config.toml
vocab_size = 4096
activation = "relu"
norm_eps = 1e-05
rope_base = 10000.0
bias = "none"
init = "normal"
init_std_o = 0.0
optimizer = "soap_variant"
beta2 = 0.98
weight_decay = 0.12
lr_head = 0.00785
batch_tokens = 131072
seq_len = 1024
Each number is 500 + 40 x the weight over its row's rms, rounded and kept within 0 to 999. Layers, rows and columns count from 0. Numbers have three digits each. The size before them is the row's rms in percent of the matrix's.

# layer 7 MLP down (transposed), 1280x320, rms 0.0945, rows 345-511, columns 40-79
098:517467513448504506484509453492486492553484489602501535543478573413551468538472473500504512485464421507540494510487537538
095:508481520537516514557463560508514523527501490503499472538450507476518510554496532504513518457453506500465476484468510450
104:476447518532532436472497494468456508506401569548527477467464525459553487470455467525539522562502446560472476617527540478
117:463538512552468506532539555451456553503562468476486597476528574549499547389532480464505504501479424470500530476505495515
103:563523519551493504501505490513472523525499526526489527515467509517516512550538578480456491444519561490497557430484544527
107:440516488491426563434537446487490502553533609534481457527496482470511513521549576463496493500533524543542426478518540478
101:513485507474510478460490472494479455431478554523539500543564502479530499513523486536473511492497502517507462496461497479
095:493517502507498523499424499578475571583493439496480453501545412515579461475437548459491480476527406471463480554513503468
116:460525569490502474467484419500506522606547496478483525461442461511474471572446519501470448505569573506535538498561519489
098:552446510410511486483487476485452539523533471440503516427489519483491483508534530563543453520504565454425464508484520502
106:474539506491459511480480509462516494482581431534536523470571555525542519470469545457407450498558485611471507450425523484
106:526526529558458538439460483568514522531494466498511593452484457489556517529470467504515546487479470566515491460468430493
102:482560512515428482482468522490476478448547439446513564415529536538512490407560455497484549494527494523549472546516541510
099:508530491579514431504545478508431538509416513467487444487513544546551462523497534504555606491563527489513502499466432516
105:521481534550551436450545424500452465495511542525450547533474461465543510488509536492490480495530515500538482432536481509
104:474582487426517477489510514481544514467458438517530501494540497484515470422499459454456511553474497517605440478491534498
093:472448520517538515439574418521520506482439545557538463578476459491470503542437457512501496522497478529470478531509525491
101:476554490490495514492508518513484506452528534512567490506550508450566505475474500524532478487585502484457435525490524557
104:587555486456494487525493506413505435533517476501482476522494471448474431498464505552487551469522547480595478534486471491
099:437500495479505419507446416462492503448496553448476494490492568536499445447529471519467460458471536534454529577465470497
104:502507571598510434492552588474478478501554524489509566506562484597454549479545503543477458445494584560552502462511517480
106:535514539475444442426461501510481572497475446480418502492528529481424471489490493480459508488500443509545574446558527530
109:447502468469557519515495498520580458506505448517598503463476503565376549565510440495482494534484476560442498470537468464
105:547481523489525508478369557493547543441469501562522466479506462542473533481537552492503565592503527538531476510554425504
103:531505479440551481481516543552515500482415537541511497486516477541485517527542483548549516480454499557546633501450511465
107:431498504572463483466460456552490458479535550504528471436558495550489486423528549463507392459469462451505471514487476470
102:436521546493431553504523544499464531526534530532509461514502480421476495524438505470492580519515460557534458475521511497
094:488625487443501439508511425487475474451534519526490491492492471502535495506507482492464464510474450477529401539510532542
092:557474395493510543529471506584499526495472481510561521450530546451475513480547484541485504520569539486499468561561515467
097:513528471527505506557508500473500528504506511502473529506566457509545535398481435448553557519564524555500477539454466476
100:530468483469439507483529508433507506493436516501563502476520481567517558470499452440435458469480432449512478451501543584
102:494509584470591480499452518496538503587533482497569494488477576497541544513503478507425473567485453501490490521477460474
104:540578544544492505457487441489428467456471448501470502428486528532497499474531472536403452513505445476487475480477474507
104:546537515476542548517526442508482523527435443530581425496574483482464497446513527477450558542399533479572435502463508504
101:509553482455526561479522564440513482460533517478424509502473473535497558529515474523480484477580473558473455479477517527
097:455489509470445511488461472569465464481459494453504537569540485458599462540486503544500490475500528500525439515412507541
108:572504515574451556495452393495522546438467482407481539519560475403471537529492476482489467483507563496523458516562506506
094:473543515478506578421515492503500541472497509561492509522540515476548531457478533433459472459460534530516449570529465552
103:520482466581526397533498540504525482516545520529500545517531530520454524571606469477555517522447521473462546485497555417
107:553512507529521419513464447502508545503497558521471532551444488475506402517470499482537464433499530489504472581476540510
095:435469524513428495543495518496551471478495466453541455507506553503473490517539530455492515508525502514469456570531464514
105:621513558461504509567490458528521463464436527415464552541470519516555542550479449498466500481486517489426436457579454583
099:517499492613513514444549506492553513533494527406433508495470540491554533446504487459482482475496518454478554426510493501
093:545524516521508477469516432506508425492509449447445545488479562522509428562522485537616502487481451455533474476571539478
095:463516511487450494517565511468482478506502487469526466488507488456467483467484446476514461466585500529593464517549521497
099:545558417458550542549491507517500474578513526541481485537542455481472404531510563516396527438500487548545444559480506517
110:477486434489472485535443508460499547521503501467540530542535515534536458546533512527380555515535532462507503425485494507
103:447468432480483467541484496475579477515475538530489472459517432522561492478419477485533500525544487483476465466532546509
098:480480553445473482471454512444493477563473540470374520399512488569433462601554511463526479524574513470508486507490494508
115:501524515516520497547449423502446466498553470503432469512514540492570497430508494509511503475612576454501539470420492553
100:510519565503474541492502460518511505529512592482516484465482506471508513508502532494465563524457476569469508507487486633
111:463464478499544527530536529556535528526501480524506520476538507523501498495551504534489520465510466416516564398513515460
103:477525548466520476472479485523431543388508483529495535537539514474473457497534498460502512491468534484527498634503501560
104:672434544494490504549494497527469479484485517459476496528512465522469559505474495504434488501510508542547463504459437524
094:559530468559486451555531509508544541383478534478490530462512460460524491538470484530461445532438447493512472495495550567
095:508525475522518478480442487552501524515493559558512506495448467503519458461474497545455535502473538485486515481481527478
094:427465543543559486510511476561404452477522473480523463490459576473546557519503461569529467505510498517515479519496459476
094:447506444511468567511508513550548597494441533521527460500443507473492452531473516448489587496449475536500597494528590589
106:509487398423487452531527450561482439521514476547515430445537536539462451450533514570500419489571437502462525452460487497
090:531560521537448483526481509519538521475522452477549480516547467556532532472539531454520522523478545524501493514455560528
096:424522502544468425479499472512454579570542509491569455458531598469484512465585548488539518481516442454554495527581510443
095:430538432502488503487499473483514516456499571530531519505440530555495533534482520527478527466565435531489468504409493575
107:557564542515443478504533470481538525459425537493443522464509489481446466461481582496509479523487438496470473456504523462
124:465548525494486507465562497484515506570465500492478422485563560520543553519557458546466496499501469474486498494590518470
103:470531534433501529459455466458516525526461465564444419514489520541520482466573471464499488548488572480470403487533504509
107:487525480475506492510566526534466414489570491486483604472528502501488461480457541485516553522513501462479498526530485572
107:436437489517556479534451499482522465484488426448474463530545521507476534466581493523506518486516497507551557517481466532
097:506524555442560520456481455495538503551553542556495521474509567526537544467557533508537485464509503490440421512463543512
102:459492510539534497478525485482451556421514516508509517568500479460510512533511415450468483507449476480539600509500463555
091:470511398523464513591422454442554459539493483472419464486489477476545510545401465507596420504461560564527542464542473475
099:510513494541480519506521447471541453572496484550466457545523480582462472468478459551469509530516481448435520497397536471
100:436482454516472540530518506490530403463555495486442504485488470571579488475405465524508529541507510562441506521467509433
102:500563539478513504532568521492500496508574514470491457484487454477449536500517462483489507585535514496552525533474445550
089:538487491568534436446615533513510557490404469464529509459427504523487436508494539500555546517521498454539510450533443465
101:485488494458562506531537593505472462436474477439453519504462481444471471460538459501473494532520530457590505515521532569
104:475537534531466495434437459450528477495542574478469565465500498546455486476436490509386508509448511480477506496504446450
105:523471445461522532518558488504503466427475451501498580548487520508555474496467471451618545531420404450547553527524545521
102:564420416562514500503482554472520381458475451582516528584511407497467491434429477565529426502512446509501470464550510519
093:499460466501479501448489499471536473460592494499599486544491546497559457536534487547482469421439514465453512472495463441
096:487481462456567468463497534477543497439429514535580485474492495556526551554544498460464459538532532490483525504523445478
093:549493407458494524518497514494548580532584530429486547554404480569505482478438462518500510515514476510495476504492511460
096:498486509516507545467523492516509530486433512452486473514548418468511484464403524468553567491541484476446529460484493498
086:428474514496527495521504561486552481541502507434506467503532475539464450522542440483470482432451515571516550523492487478
094:502541452508534482518528464457421509524433517484440496482507538472513450536530500470515469552526504481429528457484458543
105:522526499491526538478536539558465452435470502496532432457507545493372529416529509503471458542499480490462543514500518506
088:531509445506445497457520525494534498574510454493496513463446561522473537441505586523476426514478503527526528455473572447
101:478491467507544482441551538501534469512467475540447469474529432533416504525436494477537531493597460450467533553576596436
111:460547555471435475431531480530589501544471459543461534558497527478529458513526515474573534516524427463507510527506488481
105:444466580481545508508479465493483605476489419433482444471496520469494533560463503517596527608445504486506530549505512510
100:532493441547541587533463515492474513498560526481499533523462415486500426435510520446442512514552499504507422449486500506
091:496520420489517522485555521509498505488509502495542434490508458515538479524558522492522576505423529579508534498471503493
110:512540478477464473524432523448573449513429523427444476542531419466549482427474475507511533516427531498497537438483469426
109:562487561474550510437520476545559460468440501464462538471434444525560466505494586479523445502437540497443543492415529518
097:464485502538493457409577431383510560501506481533541505471529472525496497473465531515560469569456490481511483477470514498
094:520570531517492553533548539480488510485509510520447501483481543492480540552434531574586441478471440510514528452487521524
096:479525570490552467421464484548537544522505466492576486525455566479484454492514529516496500453506443519511506500473513466
084:452550510442489508441478448474550543494487462522537516485505456505483506492502471442416474517539481493527498513522518482
094:470473525496503459502500481498493457481570521590486481561474514497496458510476483523481480557469499431588496432449499453
105:542541491520426452553507555491498478477506500466526545501506518511502546509501527525539479442544481441418587505534441569
099:493535576516546524446490451505457516522543451451465552534569490524552514515498507479548527524438493561437508575462476526
108:424534433450532536478480452545463469464515484527523472538473459544459467528522535395441538562490537506560479484565546501
089:523488515458497457563511516518501461480518581510503493493463490532525422504550505562540525444444445537561483579423511560
105:507480448452472460525471505504447469504517520472521474467540570507421525504411486523466533508514495521520471459518567542
088:401488421519555452440475530487480484471472538538465466438596529449484550498516510490519496528567521502484527542446525493
089:487496477560506538524524617502490468459498512505484457508496458507517474502574498436571526510539474486459490529446437511
095:502522550515445508513423527500513527587495490520515501488447540460472515481493476425469474507548505509479500566513431538
093:493499443514503470543457539505527520409473525489451417539444478527497542517481549432506596500520498559510511439473506536
103:507531554571536538468500509464516575516558499518441490464511496480463453470550505485557518504397473466562486524574460538
100:472470501503523546480495508496509517535441596498518530538535424577444502580433505553489450548453462528446523448508438481
100:496495517507476465508522519497513528494520485480503530480482503528469485523494462494527530461514466425492435544542495469
105:538515456499503534448561526519478511519572530518540473481558386550454466450534441485517478510544500478451511538482498505
095:481479468537571475454522483603538471502480541587488529561576495489476584475525465528442480494466506450419535506493463411
096:535428510591480475536477496433517514522509443496525493474473491546522433466479493569476492520476508504502566522534510488
096:587486496506475576506489504477493592418517516490481431499495487526600480491491508440529432452460505558444455501485495513
101:466437476569541446465457507510446416533586458458520538547512533431521587497496493439517478466499531498548545501561507533
104:549539485491591527487483535507467469447519595469489531554484518531463501509420562492520494542516465502545427461465519428
092:454466454565533530490515527451519527532535467472457463565521528456422447497507525414466462497643469489507544517504486462
092:563556517499480554525483515479544462464554570442497500514504474508468502477462498514570550507473542524491517468546527549
094:562465426572493497481439459509476471509520540520543520554473530528518403559487522538507512480489451453523463487456473469
097:545457527451527520573493523467491445604512537522517426498548509549487487477519464490481537483424569523470527496491537503
108:494485532459417463513419536478514522491479452499494493518463523487482495464498495512584479460482452553488507500455579531
106:503433552421435532475507530477520558458517476436487503524513479522499532423466517517472544483512484426480488498472493442
100:441480528497477591506547475457525520533581503462573488473472466440483491509481508475485457544525531464489476561499527497
095:477515538610463490470532496498515566535511508482528522445544517507527507552473449507399478523503565506537494433517430520
089:549522503502455507619491486488487481524547489508428543567501505499453464526446485577480513531503476516527539547447489469
111:513510560562493485531408448513532381484504487528535525482522505510504558472517533532503470385507472509470514441510436476
091:483400561584469518545441510501467484498441531524490550467502460481419488498508450510480463552514612501419532378419454487
102:472528495473481589525511401446505607461468504561496544543522414504463420512477537420502421487426489494467496474487469522
095:479458504521460503464417474494579541453523486541543514497455524502552485516531458488452591497476413538460516473539480512
093:532519490403472497525427573462499510466479492469481460530565501479484487563492513494494572438542517543581571554574484510
100:570458464539560495494509483498487560474415507618468502453473463453462501486519476519531460439552550503449548426433476484
103:527508469523594473487418514483421416448529489504457507465466466517443519433542501485502527448516455560487498474512558558
100:518463501469472561509484452487435460518455488452460497507476387510567518512519513546511501502507486514516592487523439466
095:513400469521466574541506455519503538562480543442494444559453535478432519529478488475526521556463481459420515507498497508
108:531459456552513487475476538444485573485470504518498510516573531478535525456490394493495443457449437522530518467523512532
097:552494553510483398565469496493497496459477491435520487559511571489550486536550516511531464483548586481387451478506484453
102:426484446500459519561535579512535514580514496516443511527513482545482532512540508522576550478542505514529535505460442449
094:449467449529504468533523516519468468450510478514532564507511578477504538472455502382530481448491499493470472500492468464
111:463467521471472507495538550477518475464489530591498500492485512535469573514546589481538519460507476470462491557557465493
103:509537536489448490502486480484526497456426530400505617468510398463457512553562494472436462478471507514489427549515578514
093:480461454500499507507518596443450456491495497485477516532396484468532513523543456414498491552519461506554485566552481569
110:556503509443482443456544507493509437504595490449517569439451500489417508468489436533568444525489513511417504414540480460
092:477549493476486508468498480511474459507517585457505474449412507479459520443516479481495475466460511558527491474445561524
095:495506437484495504473514434534469460518520452544535434546535434469486437452523461444450546487533460463495551525548555524
103:534519540466502516501447446565500504520528494593506402517493539504542462469434507530450460510544511486524542525476507542
108:529526510437511492472489483442472455431555548511447463466523490596475545508505541451506542511467514570557400421482532550
095:529494531469419527443459555455517521483455454514493561508529532429522532525504546487453507540492470540541518451418550433
095:467521466486559477529465510512485568472497458403478507462508555444465459517567478482551427516390517536509529524547520499
087:501461419511546590470463487502490477557522450547524411515557485514530533441527546595394452478456495451467453473485466515
091:513513557505537452412475460460508494493496560496483515505514491518485461507448484419406431497440505501451490536522495560
100:572439440536480527522539519496541504464521506530487531444511438505488525560522502495495478499508502444484499467472466492
104:498441487466514580424539538481525515466443569475569488452505533487532531505468521514437456561565561552505455572494494496
094:508474489473545452562535405501527536413495536498455505533577448576471534480484446519422531490485491471438578421471527531
102:503506501464472535557423461486484474479461548587494508491411621446543531534481489494562485426463468493512484487537496498
105:471437556517450519562540455470498420510530508452501478530492491511491540544472499489502476474516536504531488462564487571
098:514524514572563465518562485504473516447530476506550453534484514509513522505484584525518508486498506478473589443582471534
093:551471468480543473533467500538447499498549516461490447468466482472557463536575566484501465508498522557432482481477519518
098:468496508518498518382512474430489503499535535519488506524513490523456505465416530513500415509488453478495498551462431546
093:509559533491535477464444474558453443475474545440534482458440494543454580521555475580497461498518477502492509458455567502
105:534463464579488493557493511376438512565465504484542477528546546451523487496490462455560441411487486498506492520491516551
106:496463473449539485463479507446567453472540540473550530441516497466484462505483511470490574492479498467449554541463514494
099:503541431442492420543405556527497488534407477532426523452485498465470489459535539479442476469519475497524452502461588431
088:475497438495397511507529525478494490562526482545424478471584494497572434517500481476447481525534496534495515458553512486
096:517535474512511535538450490515489452567544479520511436568557501487555436530491506500469457513540464461539406478501408465
096:474497497465405589509487495491565513551478483445500512489520527551498432502489531495438498417488522602504552422501466504
110:466558458512457535508517479456482461549482551488567481476536496491527517568439426504509611502508484508549521505439456545
094:554508479433556420479566358547533513468434536463442539492485507557537547545516487534501521520435494500464542563428514476
# layer 7 MLP up, 1280x320, rms 0.0957, rows 346-512, columns 40-79
102:460543494553535468508505471497524523472430472450513543467482519463454545526446467563513505520488506521467521542463492535
098:490435472585463479465461398581468483522532469527473463558449471407498436495510518513524499453433519507472472483540485518
098:516519504589452616582482445508486523521483420459489535520531498518488473500499518491567498492528462486513390482535516566
099:461442465520452420507535539563492541520513402523469512528530467516502444467549502468503613454484557537512458571487575502
099:522474517535511501471405468528622468499532464527465496507475516520454466480495433615464533489517544490523452548517484446
096:460453516495542553436543427562499470486549440470516507482418509457619511444562497547570503528497543451538462537418441475
091:513537471514496547448514587530449487471500483443594511506497523470468506432516514526517485492506482488507552521431500552
103:532511469423581483514507445502496466485517493556510514540447522521491474444514495513548493569528438537478542506536536530
103:531484507446479519499523504551536523449559421497542439510459438551530397502516539463572458492605448485433425495438509502
110:568518438505570522556542462482477491456457511475475475506542536478472534570502564543544478517456539424489545569445531449
106:558550557515534537556465472442464459473483506469496476490541492529545502557527474428463482528404455425465511509529481476
101:470498509526526520492476481479493604454466558515564548486421517533508504494512472519543565521546467417522485542525428490
096:455463494481494511507526438524493500518476433476559624540512496552413516552443483584490522532562558499480505508537482523
099:508500472520445561542488506472561494530525471490481528450499515469473498505427504472483564528530571434556555562501499530
097:493516540488479421502570501527437517505521478497471506532505445475497543547549585503486537469506439504480526469486575510
104:448473504486454506548491481467495541507466539479571553466504486474458470574522507489600558463490509460464542419574461474
101:499500437497498527503522503471537542542494510553446517413506506418482512516500479580443471523541473517499469531462474558
104:517481510430588441538551481526450441558552539512536533526464531454529501436539492522519502482497461454474512555539517554
100:501473510550478443522469484530506467526503455509562538501519484498489448551538465476490514510482556476452539585519524454
095:444563466495529520512512525534477523512537473474521456535461510513418508485542476493526538478466494479492561489488485501
097:524516493439493476500513508424492514508486456540498498525470474498514493483525430541548577513627550499493526575468474485
107:458431518560519403482494542505530494550467491525509530501452507551429535535541494453529514491578448504504490597539465549
099:574515430490474547465526534408435473511499450533524529459503522526549531584482523457468521502500517509504453540512514554
106:532496460482506540503481440470501543504466540492449524545502541496489535485526551441508551485536509472513518557537525483
101:552495521489461533555509556495534489585510510529525467502483520544454480499483525463549434513508528444478423514593482539
108:459509561481520445574550598497495516494489441502475496480531519515434563491538462467568523508531475495494549456615518496
101:455435518549523449499414583465406475512466502521538496526481502522504455524499454504522503583466482484487537516477551537
092:476445487500523430487578515495477474523540470449529466478478489503543484514537573504582452473476500517425530520468479525
093:478464505458489492560512524487496457393461535497481589575484533460544540500508442510440513535433491570546475560419498522
094:476493572537527514491489474449538451481494546497533569528424521494446517476527506522583506360547507549512475481536536517
098:489514518522514471478508539555455500498497532492458569539476550551569532487497561503551521587476449479592577535466459456
111:516425539519495497530497506541468503424434468476420493484503557539507536504510468495466446509525383463464515497502454471
104:528504462469506476548479524493439569472484497470425535528509454460497522543548499565515431628488511489512468488501426503
097:512470536463493545514584541467478463452532468508552538482415469526539468476468488518496523472503445517478489490498498473
111:499445500485522439467504544479495565467492502485481551574546488464465492542463439574443493577516518498552560447490532549
110:467471425468534489506465445505478426493487529466515570478471522514557525484570485496551547561541534473502524478522501511
099:531543386525479464491488541493370482469499450541453561485538475495522448512495521452482492512543590471476469532526501466
100:511497470474487513493506484444504520514491497467527478560497522490472510516500597468499533491529486597517503418497531561
105:491465443545483492456492507505579517495505547548492483547532498535502540568552503477521525517456452522489451494501450518
095:531550449471477546493500510527496546546477450524412473520525478562588469555513515555508545498454561480522447516474490497
101:597458503536566519474519543507459460509478499499490552545489451537486466514498419477530583558564506536513530511569458600
101:492597522581518527461503464412524495484465552502514534446513457547526557452466519501498467510499493514498542487452490447
095:507458555528454587532540477482520579501586459448457506480532512473503540524407538482470437515549424546420476505518514497
094:528419546507546527564533519517490488480497482493510435471531488476472505548527510500545416431506503468479538401529546536
098:522460499460592489442518487511468506521484526467485539476555553533496434495587549542492557498508534532514469529561537513
106:520507517505538488586475491437530546545520575465494503424498527448509577492535539441417499497471488523507530438495536545
100:553493507442465539494489453458511550466543509565518506449440508438532491537500551439461475484433480530502434564507584499
095:453493483560443624462520450406533537488477491530477525541441492499566474500500447509537491506480521512492481469456552585
108:518526501428505495489601530533475603570491496447448562503493592509562565481522445479452509521531485539490551483503487533
095:463435552595522465521543454557504468491465541452435508495476518506451450514488568510509520516575441496520507521533475547
105:486504513462482489543503462558524488489488547420565491514451418437525496524484449559523572526434487449553512440518450518
097:537474484472524480470517549494443522543476459518490518532567439517527467470515500511515499467488517550511483483486499543
102:535471561503496564571503503502548464535450551449495531459553476548505499564532444482478527523492521525437497476479465471
105:484470531467486503479479570466471459537502524451483482489481525462510484471548469538487486506511486588554512518487488413
092:548525481411508512511448466526481559499482539499510517581507535516524515500518523487517483560593526450534502457415473516
093:560487487458499542536500431502556469507493509463559486455469473507457499485575520566535525499434481444509480442496599470
095:510484412475550514432492532470462516507481488480582478516536553522441542475516444489573464528514523522478520525474621414
099:537487457474540533632507542478517452445452437521524529447456468450483583496461473538494513495429495454440505465527513473
098:580479468485526558532429520478504491567548536546472602505500490506498556493521487527521527473463552440440519582544507407
097:517493485486516535557540492472464456484489525492496454519552528514457526502470531535476502488478559504515530550422460509
096:488422522521458533467489501478509555498443558556534536495489535502486532484519559469452497506590495461464493501544508527
104:488530522466482488530477500451491471478501512563398562550456422527474484545525578473504512451431493485542463500500484526
123:459566505474496465521486534489476482478517514424481555524491540578495567458580505518489504522426553492513459575514555432
101:445494486503523496519497446499561476504508477503480453478509481508489579461585527493512467526517539559470465463565569402
103:507478547470485534465459527454554497512515446493532491520495574412493525480455528478492526499505487519507469562429494565
103:450481524551433495482505457550582433501565456482475505522535546531447486436533464474467486518530458528405544487516549495
095:516511448522503541508483486551520440574470478516512441525532577474567534502504476611457519431470499562495551517496495459
105:472427541486476553524547487457472443463480507485527601509454500481476568504488471462502496453428408531370484508556526428
098:478498422414492471480532534496425585495523544483532453494536562462430476446526594514491523493587512471557415492505455554
106:527558479508517473483530497548456563553536497463487545522447478491522521556533538420530504485473444478473499499545562470
100:467490524540570486550497500538510458499519443521500491549398507475472518523569521493501498462487550421508555523561525449
099:522489466514511446459560524491455536504512436505479558488489496479570444477507462531459498509552460571487472508483495541
096:455462539430448519474505474552467455523516474518529562484419505537481517497461487503476509465541439481474570559488486534
100:515483468436391456467475544476463498570471494583462504506451553589459490479522531491518547460514463453527535502512460452
099:480494508461481506422532440442509531513532514478568572505488599501515458483520508512479503557517427402551575530543501513
096:468497431475472497530495507511436496568493491561569536590446494502498511439428557509633458582507559478477517450552443539
109:489494452570525488527512520479477480530533505446489612494506471528582489522408482472540461554420464495498491492592510440
097:460503521494510528472530542460591557466490427525476558487485526535571454543547468436451520564544517528551461443579509450
095:568556432504501573534447533444480544544480450537498495509526517567467521481483531499474543459458518426445501476523546424
099:517531503582498530490529460510526520507433417519439486530471436494498489545545477535564473458515573490506543442461524523
096:491519555509518516441467531499478502490563470494483556577498563530534494504528513471516520450518543477455470517511490457
091:537510469518469484469466549499444506555531507491499616506566558457523492509477545457575554507527571415465450544438580523
098:544449543475447549538543490491552500493461448528462490520502532473443485496483550488514546531509520455416444496457537461
099:532530465449546528498434474415525505501553555543492510528521494493529540446498528522478475430492404471446570446519506491
103:535517491463523479513518414502492458480515520525512474523463484544532490463480436492486498553422549485521451485449520454
094:507554421457441568469524571395489500534530455438572497505520568506484513495555556518466533467443491489551546426510536475
102:521506512524571505521446533560549481564501478480482502557509560522513461513544546493473480440535504473509539519508508485
105:475564501454524506552463457452510563496534551490540536480557463458514494506503499488474549530513466559511458487505466480
104:497508540495507513472550573524500532544506411539513499519529424505504549517475550513494503503466446530576525478475528503
096:431505468488497495461478461495469521464456471420508508510500552449523509550444427509438500472504529495523506558501529509
117:532478512483567466501458514430534423442478469465429574524461436497541490565465529540459454488379554553497539534496487571
106:554476529471515516545585559500541517464528570531507548423461506436538508486538491427525528410542514510439542506424480469
101:568489462474464480510473601471458436529520447516510511544558462460556524497547564520490436477500502542546490479516422472
095:450453598487523449509450508448479423481414526500547490491475468467543530520480497469524511512496513480492467517440536455
099:540447548455454513506550520493539501495478528462461504533491537526528486539471489411479420491536526483517542549505556451
094:532489584506483583530443519480463514495486520547503463532529474430488437563570496527507557464543542542410512476524399573
095:543507509529505459464492563522486502492502477414505507618486502453535522531487534467541489475599537502433441552502538511
103:493484519502550524479500541516557452537527506490524518524517427490506549501537466451529513517429492573485563484586493533
093:499442513560512490535505544509475525462520507517482528555458489530407499494491474499483478473545520477540469540461479511
101:534508480445508489507532512544523467447549509518465405573457491447478532468504508512491501534577517413557529495504469515
091:475512510520467552551481492510457451551514525523567486472473441523517519470455475551486471490528544447493468521443428503
103:509518471550524450504535498576487478464490574506554483541482525515499508553483586505519531473466427500548523518413546484
089:496534513452504543488489540512561555509440493568561506494420473584574516563467490552526501454483514562519469416500488589
100:519487495467469506494456511484532460556464471502515483509520574477542474497536546543580429474498466485418489520449460552
101:440539420456520538514525550525472557515418496528460529505493465534569490518552495502587505564522484512519582454472504414
097:463415596417453501490450454479453496520508551452553546601470513460541483456573433474548519535463473533472515512539565511
109:526489463505506407446539560554525485434451514469506481481468512467485483446467533474557567502502483448543599534479412574
099:501439485475563513424502517449455543491482586459445544507435491516460495493515539531528564519487520518445490501512542461
099:499486424549513497514578477509583486496527448481510446514486500474529465475572483500445520496558514486480476531501458490
099:536515491467521517459468514513469463600481464558480553492482500482491413497409577435456540557573535551513526506479483381
094:471529516385528521456521533430463559531546502479464456509503544497555513476437486540553543428533498488540431525533440557
102:447508503480554526450504564580516437504480547504541491578563491515490500510536482496506526493510489513499469485555510447
098:516444536516475481510564543473409445435494452475581511452460546524507520485473547572530511549509541526569510434593498480
104:519548467506454528518496476400487516474534437517469499466464515545428453455479486533551456495571441508480445464504478468
100:535469495453523499493529500502532543476432519472453508504531514501457522542515511532499532525555478538518471425528360506
090:551436542489492425497421511498494519497486529484552511503490550449537515459528503379521523478484479507532529550522478534
094:486526507523414494464583536496564478443476560545534515549532504494524506431501519518538569519596422568578497455557520482
102:413526505544521500581447551419500557538446477486576522538477461501537531487495456492528619471507568479466479529474445476
092:498491465498472575399538473486477513539490552517410485567522553470504476409569470503555511541506466581524450530495503578
106:490485435429461464491475482481492506547513509442489495550502550471498471490453529494529466460534518529455469503507524486
103:527457590448515525508438533403517555544413500503539524487484557529501525455498485584460619507401471527550472562535480424
105:482452419442440497576512502529498547525500481510505485491490516539485484527510475454463531589539536579520463504448512461
104:452434443507360543551501486535569484496510484560518477527527493386508399501458484481470428496523462586500412532457518496
097:484471490511475502511549625500500553439488506462480561473479479492505502475526517429549539394450544521427516464452492436
099:471402510526549432483483548517530539426469450494513502453522457463533435518498514509414533512523519566488563461494456464
097:438470485451470523470493497425468515517509540558541444584524537524509448479478484498508564488536500485578561478516554561
112:440523477533480494574579524477530506472512472527457527506458485492532521561442473515530516520462520469428548533532500515
091:561512493469488560545517524543541505508534447482518478461484519461474501536462582451509480463497554470509541453517532502
097:496510545532463516593570532565487522516500479537498510513513439472511489464490516504524536490413476527456500525562492434
100:473512502498500477535478486466459497466453582562538495562635501445409514512443506523485484513466526508474546496504501507
105:467556511538499482488581533406539472539467436474501480524455484477505435474565446584473523466478535564464466518499582505
097:521523571562516512528457541425461531541525505564481513476488511562448547534497506522494520415529523567499499474480462460
100:525495528509533540489454551497434614489518457536537537583551503474493539536515556498455506480488537560564481420440513454
102:490515483490542501480460459465522518552496533580543539447508518562476468562539581468494586476447554545493555528485479547
101:485484515531507483512510487547546514510493485551497531526466480457468522553495490439523559535508433517519440503555503558
099:499505592515506445605496537386444512518541516486524573476471490496510492487513446584596546434483490517470490511493489494
095:463466480510443483529465522503479465523464464518475515542431495512514510490478491493480426498446500533514476495483523530
101:483542567487407476531549498480471573463522460608501542517497517487548580496562473588563455534455520463527504469486497567
096:483488463539512491542441444510466476470555510493471461503523485500482446457474437512525516445533487423500508490447485544
096:534541534555488450503487489508487505554544517558437493522581545476454495462523502499467503504497498512481527455552563465
107:530491541508542452501415480477429391478488491484463582515455543563498522427565459544540528579550499454519485484483544448
098:472411470481547518479517493437468471459542505511498548517485517518477524495421476522514436449479460418529494464472544470
101:474524494529496454538512489524461423465548626563492482467433473424512518498588549527484537431517425503517514499465481492
126:542466459568497537508467495499496484513517515501456513520494538474483453517464495550480545522494484504519463527522464482
104:476507567588526477476487551460468540450461496481503504509509502437472458516489523483561521487529461546452521538508533460
098:458468508513497531444469537477486551579503512479472497530529473462460483468597500487497511516497579446567496516539560503
095:477448572407506493523416561391501517458513484521501509547509541506469483506458527495499546551457546518508544534562457433
091:481462569493408524553466482506528506409436478482539564539484533508496446459467475448522515489467532498490570534469516510
090:461436480482520464435438496498432441525426492568425467508518476585464521500484477526467469515520471527582524485524536478
095:516480497423444506467545517509480534463553478504513516482554431490416512462504539520507590535514480515465502537484483509
108:504457495481557504525489527538538488460515538414504527541490534496545494605477492492490433461503512525368564486512541487
103:462485544478493562446519535424473553497478495546437585509455462541502483518498439457577554547570519480478493489528532444
106:404487458522464445529439458510472489531431513511534539506443503526486475548466529392520497517424471460419516536561536510
105:504455541470496489540513497520543514454490469478486558538499526526527490508522484433544449499477460476423483553510524564
103:571477495490573483452534511519464524542586526509499574473537505488513470541454574442499542465556510550507450530504522545
091:525478442467531469502501457520508544535490537553554478453516394477432466495509549502541501478553519546485483478541434545
097:472463518481487532430546498524517535506522532554469517521468503580462488528388571526534504448537479517495461484477497511
101:548553476477488498471498564503527504511468465529467485479488495415531498449516486471480542494536487526503515502441424508
104:461345480399500474567487522472492480490497448580520488504567572450526433493497417556483533561461484517508482506496482540
097:535442508452484439542547548469454396454535497485537519488527523472533487606524526514515476528484446495512534527531448467
097:554540531504572499467544517537506473392542561497479418455498551469483483497536434512492506536467614530518487454439467492
093:485454581516514417547468521503512438498473552504517492525542475440577488472473481481542522504477498545522567541492489402
105:466439546459519483526549467482463478516428528440489473476476547543553500537430503493515489534481451511512505535416486539
097:521518474520521452530475540458428575490473425526482515489494498536460491550441471439472503491525496494512437497494493535
106:533559515467484452500518518534456465459484487445448452492522481481511485543519449439533520569406516498473574512440441476
097:544476505571512549546535506481428524530543490496435524484483527457492470510527520492475487488526484530463470489461481527
092:493463503477450527502450426570538485557524454491485484500455549597513479482491504571493520412524491521448424472492560504